config.yaml
d_model: 160
activation: "swiglu"
norm: "rmsnorm"
rope_base: 10000.0
tie_embeddings: "early"
extras: ["local attention windows", "shifted keys", "capped logits"]
init_std_qkv: 0.0372
init_std_o: 0.00931
beta2: 0.99
lr_head: 0.00719
warmup_steps: 272
final_lr_fraction: 0.0
batch_tokens: 16384
seq_len: 512
dataset: "wikipedia_en"
Each number is 128 + 24 x the weight over its row's rms, rounded and kept within 0 to 255. Layers, rows and columns count from 0. Numbers have three digits each. The size before them is the row's rms in percent of the matrix's.

# layer 5 attention key, 128x160, rms 0.0391, rows 64-127, columns 0-159
129:129122131054107163100173118139153096114129099107114118104104131130099146165107113153133134148133145143173105158143163108115137072141142133102157126131120112131174132081157124142152116126133128101104145145148097129121115165115111107152086145111115152136110113106114152135125103164173094151161093126138082115119166113160173097093144129126133121113123172112117130148153131133068121140172132131117096122089136173159113108111127169136155155065136121137149104155144111147133135131106129
115:159118095145113146128151128120121143177118120138118164115150164109090134128187101127145120115085086097143125121146143094161132138106137092092133124149111122085144124114112116179102153116139123097117121116124130099079098136136137138156097164144153105091131120165111121131117098145143107106110120142101162101134127156143146075123131065156142110134172144131124158093110128127092147144128132181158139087095116143153102127125136175114091167133157080132092134137132103127131143113106174
120:124165131092136116099118155118141109154159103121132137103099070141109158171124126132127134170178134135122142176120155143118138127145105123101162137104127109148149152072132103099125104100142144093118144106090109144140112161103120073119117162098106140134111151111129136094107134160135129165162092106130080133117172069153111132090160111116170135146149137150133116156165137147117132108125146082131125124141180138129140097106116123113114085113108133128153101136129120132107122163137060
103:133077138182114166120180111134101103152130124125148149165120183130115157118138077110150135118095134092170129104123126090151126134107186129118146092145128131117118119139148131166143168099143119117116093123125116077147095109131132168146100143160137123119128086160102151111106086133133111128118110132111142103121114138150119087141096134144103120105130139093127148115111095065114121143146156175152122104115123107105114149110132117099105170134108092102096158108122146129160142129112190
123:112114106156126152142095101120132130115090152107153146161149172119134116139132111111145094132063109075182138114148144113170087097124178143111103113119091124108130132125140114169116147153131138139161125132147118087141096113122110131138094090131148123095149110159123130127089115148097107106147125137127139116128127123119119110155092082132092130120123134090126167114077102102132101179133138175146178099126083109137097130129149120111095136171122099123146158116136104091167157143100148
107:150145069140096115133130079149110123117120159121130140174122162105141163110124138099095086131099086097121146156153116104138106084126158098131119157127121162113110161115167116134101159138128110166118121132098107080122088105111071128106114098108144124157159113149136138126122093101128122111144138153128107139125109138161103142127097116166088150105134158098110111156100070143114132140133132161163145115124109125133105160135140166125125143158154088132127157110136140069166099118170143
076:125112060181151162110122114116175132086116134129158098127087167123162134166131164136137137129113164148101115146144132110116140129095172114180110155120100078084124096142122119091139116145107121107150146113127145116137142101127118169152129084100122126100146120113121141139156131089110148114157141140144136133118111105110083151154162100123138145147123106165123109096156127101100151126135128138113096128116116138157097152196122137142150143137145102167087120167163168126117129111140172
091:077138140175139120091117113105151120123109157091127126120152139133120127127156108105156130128077139133181102128110091122154121121167123145166144103137136176113160133114149117125139094148087143156101110104137137126127067108155113174131150087162183129139127074115104122125116127173096111122176127118085125129169117083153094161118123125132118150096133145120095166161098148107164137111167135138156154162143121124149117172137156155118146130113145142093117127102118121127149150120129153
100:115142131135108130153128118149138122146128147120158154077123136132164117165123142166124148162116173161126131119144115084183111154120108146158112120110162112130179143122179131120086162134139154116115071118076114156098146124134143137146114143120093148174139149112088109181092148115114084147140100128121122123153098090098128142140159118126082129165157167151117141161151167140102156125126101091158143130165135130112125120130167161119120097121120175115115099152109114107122125139107096
100:180115130146117113113152116104114142118121136110135124102101143101151164087115103132108136098159127121159134150097140129121097131117102132139143101118095110199122133180123112129158124106139092125115078126131128064138147158147142148148137168144134107115091107129110151106124123132123116126116152190164158130135134099130171073159143127144123120117142135082179131145097106138108126175172147132123132114101117094101112062150097097094121085114128102125113108117153127092119148111112111
101:104182129103122119158134110131149155154142122114125131159190117115122129190138150138126132146130160132179103142149143113136130105160142160104149177164100109144146098154069155118132121106147135128146132147142159086069121118159175118152117158099159138167115131142119156123148109117102118106134139102152128147125110098111115129103134120125141121140117131112088127150127191107140135132120113134134125120134154145094107083066132141095126122157148159163099121145184148097089102106144120
093:113129124158121080156157164174127103147117138124115121107134170116139116122158144158103136151110118091133130133189142119123087153134106139164126100137152138119098104112130166131152121101151117179146136110105170165148106156165068125103152170130139121146135117128123184101117147135114100120124163094152132130147113156115105121174106126133127106157109148162149196123128126094136106129083104138138124111082144161112126118119128096138155139117100134119134131140132126208160130106138101
100:055142167124142101165182148143141104123092147138174118156114132090151146123134108139159128150131139131131082120151133083122105117139122150101152093157119146141152117152128131119105131077167111121160133109115140128119124107180132121127134106154127113112095144143098148096143083181122129133162101125100096089129123141094152152121119118150159147170150145162151128098163093110148126141127115118140129147156104128140093079126092129158125122126135136098109123122104088176084087160138120
095:137100109090142110102106131143130128142138118132130155141114179119090150126125127129136170114094172154107129103141125136116071094107126124147149132121161133127152101107165111140154115185131096100125114102149162202137129129135098115124092130135153157152110159179130113148131164097166147103107115170150119125145128138135143156116119138135122123133143102170103104121099114121158130102162135133114080096145088088128093135107136133108142066113190094108154086115098133136102137118125118
090:106138170149163113131129189130125132138095180114198137097112131111118133165106127115154141103144128117110154161165120129155135096120132126132147118117112122112147113147121150119118148153148124100136107088140076101102131082131123143087135170144116119168166160148107132116091141146131132123097089154108130129134132113154169116125145135105128162128118095154097150150123156123123153095182149078134117077130139154059135084132120102134135131117155143132100091165129176139132146123149123
103:114134106160153147114108133081095137145139127091161091068107136141131098102144161141138129088150147088150170101083157133109108192144117168109157139096117104131093136135124092134170129125145103142131111111120110119133124135115110107131129103109161141099127126096156128138161083122150163130118123105118120147128163117142118168116130104161192142165091140137144125147073173137117105136141100142148135149145137103112135140150092137142161087163122107127164174152120130129140109159106123
104:145161103154125180165108089147100113102127116120144135170151159124090168138163117149139122111114162112149140100147094136157114094101155112118073132152104115128108124146119122150118137133124136112117133098170158135107099075112138117113123152129115151148146124159107121115128137142160147095098138120113150123089128136134200132174116119134148084106154145120099126124106162124119127156114134121134163112138125074162106170162145146123103163153135128130151146109099121086140099146136209
114:168121140122118111131127152149115128123150119112126119124104062154123110130111147181101130139208148153116153131083134141132148160133107137111115152144126077165133133102118151137109071157121125152110142108122139132160152142143135122173135114132146178111098108109176153112146161094132147135127122158118077173110126113137102161109151126116148128144124118148156136159168114177119162133114155097109117149121167168096167099132117132139111100120124125123159121159137101137110101151133062
109:137126161094111115127126180122137146105167122138114131105089087134143143151114163166132126142209163166146121113102135141121137068134131138112118101090132112144180131106143117124142111128114110089124134122102121151144161165134135099133139143111144114126115154119172126092144143137159160164105136109125119163150141104131094119122121169105101130119115142145155125135145129113119122117157132108062113118153194144125133118124106127115180095137129122121162067134127105177078115143129091
114:137120119156123158137131086105100118166119129122159154171133181127141117142144100113116108159086130086147128111156121102154096168129163095110155149116124123142166120154141083144118169116143158116119095130174112121119114104091143161094125127135171085127138121130101118110123134114140128144132136078096169053135116143138156083125077126147098148128123138130102166120119140114163132162131159164173147096142101118122122167123145149114114145159143097122135138088142123115169125107112157
102:089156124092148114149106135151137150167159097128147189170113124168113105165099116111132136121161140112162138121116104110157098137110114110093132136132144107127189153129082120117127152087147114123165146100145117104141081099155123105160096138101126137115136076123121089097146118125122142167134134110136078107113191125129159147127121121097160143146106191088113128137108126128120163127103118128162126131160129117096143123091150143117083145160139124126114116135126116176155110134112099
113:118139113111146137146137133125108151149118131092121159170125185167150099127123130079124105116115123114127112112119134070135076120165158097115092119137160071166139146126121116136166129064144122161115143132138144085127124101139152142136151145147098084110136048145104143113098106157131144142130120136079142081108135154115129101146095092102118133167131142118139146124107155099156154176091122132108168105114123091112132133128135129129113141150135105120152160116130102151164106144136109
179:132122123089112117111131141128146110104125130158128086086112055130115141144114156134123162147120129166073136120139108190123169123118079129137135161122131155110131110114121187121127134170124129097150135159108127159146155135119139091121141120102101148158087180135193129149163116081117143142107129092137139185130134102117127135086145157113134138121133104156128101128166150143111129082131142111113104146135142158138142143138115134142156096111108147136132094159134124136061114123164123
087:117130125105111127141155111125115134158121092115114114148074145148136086168120121149165161178142124173106105132179110117136101109157077117111160154126117088089126107098096146118166110123130130105131122139158127125166101161111159124138163098127120124115114137111163140141070151113086144151131093145141097107124160134129093171162159160112134135121111124140130104125163132109095135173087152106137152124134136125141100138129168173142082140114149116150120153113073119129093120090112103
089:132165162129149130155106157123097131091103145146144121083155150151163154107161112112106116127154148144153126160128177106117097119145131165164146143118160099145132145121104141142074107139119159184103131118114163137076111108096132135098125150153151141140094134098101149139111089128122102140115096091167131135115163101163150153115153122121143105126129105140157121111105171169093115109153166092174134141134146134121118145130128106090119128111160125173103092155095154128100130148131083
105:155166125165134129160111157148085161130147114101170112106154151086144117121158144111142101134128127149194157132093155078133092135107162159117119093167124146165117146172119096119089095121152119159130153149144118097119143103160149133141158176146110121129140124140091142071089147139116081112126162131132120140159131171123165153113101127123122120121109115114111109123109126131143158154094134091132157117122148121071119112118127106137141112146114151086098102086135118155136168106136127
097:136175145097162157154104127111110147139107109156089138137166165115143107162167133120100124103158119094132073140131151127164156128172126132126157096127161111155138104137068164123144100126167117151140107125137137099148123134137177148130107130089116131132104138146120155168116085157138102144150164131130106133122170110126119153154138124077131114095136122087113159154155148089126153154151146123137134122122140153062135101139167120119140144107088145108126108117119135161084176146139113
107:093160155101065110169169125160125132135132146121140113146124144099139122134134128134126133139169134159139143129124132141095103148155124138105160096142118108166128146133140113113090137077151147157109117113111176112080128166145136143121148152152125075113103085123091112086133080159121086144145137172152122119140148121193123148130135114124133120184102134127107148148151156108104162119161136121132100154128130146110130128130111103101100160127148106137153098142166072160101123124076123
099:142111122115151137160181115142117094125103123133081108154135125176108160117141112151124095129145124112132126078152169153149170099072114123109130180105125142069129155138113175160141104142111118126104119163083120137150145153140128156133112154143137156140116101125127095099166118083084115135139174147110146114127120173157097125115128140160088109104126149167101096147150127153088118111159134177132127122141124137096167123151142113086119135112152090135134132147146169121123147120126149
090:147126102147167125144154114096155122145161163171161133127093133141086140114110147141174121146161098088132122124111142085096110109082156140068130125094123094158141140145136117157147133096136112109096141114136131144120126135127126133124099100108114161092156131186106153127098111103136168126133137159104103086124173160132113139087134187095116121138130103099148089114120133169091130115088151105125161134141146128135132104110088149128155151125115103151131138100144082106166126145147103
094:119102166126102130122136139147102119118124106130132162157104131134120113108146095121120163079109145100165165146123069107122165141140155096116165131149101152120094123115119134080156143107107134130122105136156117169152124107104152153151154103156088139130135156104142110105125076122139123134124091121117121125132164089127175172094164109167123135089128098117115122082113129158159128095164108122145142084136160133092135088124181109133098134122121173150153165120105174112134105155113126
091:120127122189124067122144087166096119135125124109135157120139116105124091145099124126107128168110127134118107106112139110136092138177133083101132140079124088113113104137119105119147112113118136126136114115146126130149139123110125127133144135081171101112127090125175146123162140153116098132156080075111089104129124162132140128161152129134146120111126107125148167100101186071107160148104135177111143138150107130125086115149123149132133114122117147097144112108169059154111106093134115
098:095133127144148137124141106177120141133144150132152143139177118141105131173116118090106105099142120143155116164153160156109097119123106132114135151110154138157113121166134083075168171080110107119147119139133121110176112123149080146108110145124100108130113143127071164133162113151088138138154100101152137107136106090099117117133107077106137150141139135140122128102128072126149113138109106061125124130142136151130173107104116162131118118137127140143167114116086186136095116121147152
101:076117132132135180085090129114131134108153118104123134074136117129139067138107140151118137064141163155147127112100122141117082146112124122137114071097103120174168127082147112117133125112130125156105122094146121086111119104142125112130129108152135107079103148157098113116119104131163124105152116147151093150121147124160124143143131125123128096102112121093113171125154088119096153111136071130128164140161120132083167121119152136119138072124098089105117129108103112168123143115118123
099:127134150117098136159158134126124107104091108154133098116120146106148144156147127102125127158091158095093149084104117115137167122172107104127151178144097134119153120120129146150122163156143153112140136113104119112139134147099093110162113154146129165109131160116184179095113139127111087093141169099124125124112110144108145094075157132153160144140151115171152117160103120141106115132104129161152120115120096106142118069147169118097140137099089128110142150142178127155121094109101091
095:112153150142140097104115107163118159148155149100123123096172142119160128181132171110156167094104173150070127103164169099111172160163117102131127115112111158129141122083117128118116136123147108109094135117177132084119131149132149135136093123121092099122116102173112131090104106126145093122140145148145139150144154103119120158105127165149154102139136129142144083154111095112139131147149122143109072098157122122103129152125100154126124093119114129128096096104159113140151104120077106
092:100146115131143106154120140098127110159165123099131141131123119135140126121145117087130143087177148087120179128128154114092140163117133159155089141143126078111127128139102098099114126131125130141088112120106106180139105149179139122166095160123066151139165117161146124116132087129142123113128162144157098151147126154149156128072113180140110103118117136119125146087143144099137132135114127100164115086142156160117101102116149099138085137167147150110173140161141092113139162142122137
085:117118128135098148088157115107137166121110195142132153158095127105156096132097072138119138142144106182116125098111124131129090145174091142131126140134113102134135146158186107107098122132137104109085129171093088139136113158125118178153140126139123127120124132163146149112159113121105117087102122133146129131120125121085130113106159111156134139135148100116146111140125119136114091104138117172104095105086084166134122094122166145145135109159138180130093124171142098129156175142111140
097:135154129089137093124149158121108138123084143116097123127159161146138092109129142153097077102112162097112101126152123092156114119172074122138125130150114113148146075117146113125141139103136165136140105110121097095137145154099125172142132086113142133100115096139129164119135100099141134151178118141152154149159117132086113142131178125129132158124139145121135166137153132075137116168093113083176123151170084102129123144128146105157144126087127159125105146169141119100111091117111115
101:110105118100166124131132116131100127071114122142068170161126110096115146165114139136136083080165130132093114121178138107123160114126118121091106126128119140096145174155123131101146108158151121123144149142102132191127141162133169100146120143156151148094139148148114119085115104135104143156110077140099131135143135099155129106110158188109126147120128140127103173150159127137154136103130114125138170102139119123095127150153101140114098112063160124147117133152136158110152105120102102
098:141124108088116107124183116117096102140113080155126090132173077092140113135133153095175144092104114156120120104107159094136173131126149146126148120158128111115123148135150110164130094102147173168161146153104157114106143124125153100118113152165103122154174121148116114099141106142116087161132162126162119137131100160121119156160129100122122081103138128086124110133134113114114125106118144119165116180136151175111152129132131095117111168087125124122127167134134131173151118126084130
104:080138128099128124107092167159133123141104119100114083154152114109131129163147128151116118083119163142119130141125190112113106118110073111110129120121105134131153159129158116125140143130110167169095167137113080168109116159113120134104112139153107148159150108122150134110154075093098105152179122094101148146150104122140115137116106119117144085152137153151170181158156132150148134100162116120089100116102139144106137151138139122132167095128160100152142144132141133098140148176099109
097:114099123112097141090100131128174176136152144146113129114138122120159145154134146167100137124173141111137126175118128143129112131121111132144108126155137083125112124136102114119128135128086152143095113114110170096133157128106139133107108121116140169084130095083171157145094115099152137185158133138167145114133074058132128155156138163105127127146103168113114162098084134111111134142186110126173124121122125092091108124096128153131155173092143123113125155139140138103116138157120144
103:080102109114142127147162134105091156087108155105143127122145121157171132112104110091133109131132127114128102118123099180160168141081139151135146155140095152098083111104101151163152102128128108118104111139145097153116143118110134125153110130132138138145131165103151141158144137097138146110126108156098162102159179171114151123138157117127160177121162133151147105097105161148106092087145140143087130128149138118171155130158118119141152126135098152104128145098106139108188157147177141
094:154174165109130146134156118117128180114134086084157170105131105096109119123105153100165149163136118152171122166117148136120135158146138093100150107136181100167125142136104111103126161130180123106105109101148128118127106109149151125147108172120129123140100130127121147129111119138146121130097108129147094104184124098122170100160096123120144172152161134158133135116122105080135165153124119116139108151165133092106161116133153110156108134101106156127182144099148128134126095139157084
096:103101107151111110140104126137112090116160111152125111125142127137088153134123116121119120086138143077153136134152162130150136113138117148125131135100092084141150123087124115107083072115108096107123130124137126085117153134150120154148116139121162094098097153140135109161109091150127100146154088113164129120119128126107131087141150132127124099114142167072139179163138147117096161134143112096118130110105127187085147163140134121129176147118185129180166149140076109134128157121110121
093:145090122113156141139112113141124157109113126158137118153132141164138141158138151110149159162151149116124114125118088139135090141109169139180098138162107128103135103144098131096110092122147184146128117127146154154151101116128142149149074113118123130125157140181151127100099134100076144136124129146165133163126119114125121159126142101127094134161100131137106174104171067143125111098107091128141124174115136158139111125147065146118124132178154135121105147131102139124088176159162147
086:168142081146082132144126119162100152126141126129117111124128123101122139115120125127127137191134145157155141102127130118146111096106126156094107153171113143135117147152134078167144113147097113115084107085106129182108114146128126108137106141098096142118146156132166106096066113114169089104099130155127136144138103116148130130109132164094127150173162108121136085151095093165130106149127128114083116103129114166103143147141153110141113163151096100116123115120089121148122170093170141
098:152136176098119165089098147153129099109118109144088090104143152146148123134078118107118128143113164129140098160143115152136125158137120149109143070093114095138158126112137052099137131150172157105118103136133129177102116105145104151154114134127134159161131172080139143185138119111147095143121101085124113121125086115142126119152146145095124133138103091130132113107122126129121129126132164113127076130131138119122116168166146141157178137134086121112144143100084127132160125129096110
089:138158123126155123114151164171089109116162127174116166090107128124139143110150115083160170141161132079111134128165169108131169120125160115134162176150110097105152165155123111165079107134115114124150150102136147143096160141095105134157151137125154138135101124120139123132144126128110125118115118074160145165123159094139177131141103149176142104115134134097122094106129090131128129140079162150096126119146106144121097119093139133155160104098158120113130089125147121102120138158089114
106:162125138088129118145126120126104132139121126126149180123115121169131126109121150150133145098130146117157137102174130110118138162178102143123091116114112170111088148146165130121143120125163159137125102110122117133121121138162046106128129128126132144142175103121142188105086167160146175128136117097188097144094119092133096105091119165154114137123164090161097092104124112142121133109126110124142101151126152130147105123122093147149125089144148136144132144124136146165122188156131153
102:139125117182170126180152139116135133154112149146150157103143155106074131119112173097162123147147130127119148092101123154121115162128165130140135110130112147091108119138153161148104116142099161116122131148129154150085099110113137148139112084106138098147161123123118144105116177122154189109146153144128109097145060158103118129145113152141120148131174130136114084116095142128102097127112100106090150133129142096174102121135105133119081074124103115124112118136189124113124137146142145
091:131177144114153106156177128145130121167133149132138078167086160134091082136145101152161126175094147163166137143134087097158184150110157121139133101145103140154130150181144138116150092149162154132139094101120110140104140146112120127132139130121152129134149128117110102124116109119129112151122100127155117123091085097149114134145158155163120126107109143153119083161140137122097140142115137097135151144098095153130119127138119151133145107182140128116148129136104115122075069107130178
100:129105152128156123125163157116098123128109151107137149166135150119107112135108114106137161134123112077140094096149087190110168146137129113122103112095134134110121088116133162150142110131123134114164120123110162112145139127090150169138110104115099165126113157142151171162088174141165129109084125092105146100112126137104155106139122136095143131098131084096157103086088135180104088116126117167119121098136136125147085162143105125112141149153177128167123098103144130126106111099109146
088:125123131098100133165136136125099141151089135087105146129120082118114136137104109136113062113102099129145089143122125132059121102124117107155162123093141125140161159092144105127117114128125084150153091112128110112105150151134104146146134099132133121072168090137122151124112141180139148152117122151134156089143131180129123098118144126112118084161142126115113140099107126118129118110160145097102112164130142149113102155093158147107103187165138141151137074118143104171149160114125108
093:147106109123150105125164109109091128158109114104108175134149108139125167123082171104114134177103124163154108154171133142148114107089135157100149125118115130125114112148094104093096102124132135119126103145117140096161151123131147126167148162096155108129084128141128147115174154152136111122146129119086097084158108113118149105160154131142097176115125145112125088104154156140120175161098159121182153102122150124095125106075065096111145133142145124129114128110135117125125158119130099
088:133137153103144144093120154119169154165153143114128125102119083155086143130149121133107149138119139144157142132117147128085060120110159147103161126103134100106165136170137144128098105117176174146116149137158105134148147128102140130111090102096140121107116149081127152139112115146128123133113124167150163145129160109163109167148174151138087134082157158113176119107160135090149166110156106164140118159151152099107101151110146169114119127142152140156160132162118145140130149128124091
107:106108114102083114144143135099147125092100146143124107160140087148140135121096081127158151114118120142134128093139128133123094138127081161119091133111124134099113173139154121096172115161166119162136106110118093168152162174147147099098115129165135131119087159110176144121146133107165120164135114101116120087153127140147166131088153126105137100138128129128157101135162093154147147144118101151102157094127103147176169133132127120129105117136132121160185166128106170158104128141098116
101:148103114155149149158184166156107159109138108108135113142102126148160139113120170145152115126121112155161140169141116118112133106167173135154121125139133159117128105160180111089154106097119124131112114139147113130144148133116156109095140093113130158169129120102134146109140124142170141085131160070086132132120155124165129101127085169082130147158168107117136115130142083147130133095119111112164168122158108134155110119134108116130126111158159146088148155096089187102136127114108116
099:113130156087074121168121144101134117135111155165144107127176163077101141145119135119125147126138105157093119118156135170120144139136126143102145136137156129087109125136140178132115108097175098145085128125109109130115160125139170159101145115143139107155120155177146127106149054126114118087109149141134114145111112110134154120110159140153106122103115110111162152099154126109077126138127157169085106123123144156168149156124097115101200155130143118114143130121144129167139150108119120
103:118132127142159127107143147168136124130131150108133086083152120164119135155128109193112137112146111143169119136169111133113080167147154116146178088126115132125128068128110142110125134139123169088097078171139153197122131162174128100124093081140162087127129136127127116126131139067127117120127123144111118149111156126140137129137162152139131089119083129105161152130154129083107123121130119108153127131128137134114133107088092159131100141071100126166108121125128123106108144137119129
101:109147167166111111152172131150094134137140132111150111134088184145110164105149092139187132123161092073129138150131084123135102135113174097114132115129137149137118119141141107108160111116139090094124137167128153106128112069109142117128113107092109161136116113126166155130103118093162122102110167086120111113112143112104155146079126132145110150143178085129149123118104166151157093163139141130117167137110120103131118089086101138091125143152114103123124112142128147100136098123114144
087:075173140105165088107095107128133125139127122131084101118122159130164072115154139092148107163120144106124150146109155134125130142173087147149159131114098134126092091130106163131114143150114103160124146156159117151142131122172100151154141074122142093155130126090101134101104105156119145153131145182146112114129148114143111132122098114110164157141102110120122136152134110093116179119155122149108077135104148132138113132147148177161106096130137172167161155096131143142135115121126105
104:150107139128153098137124136149148093164157073123092123131130084120129117145116088125123108145074148113159106146146167126148106109115109144164141090141133148124124091110124077129144144122115078123130129133111103123064115132107102094150119149138135130121163119164112124123071126165153110112175159158147102117126099152087129113114160160092159093139139172149155134138076108143139094132131097160137101131114126098118173121108127093142109144105132089132149122145161125164106133105108100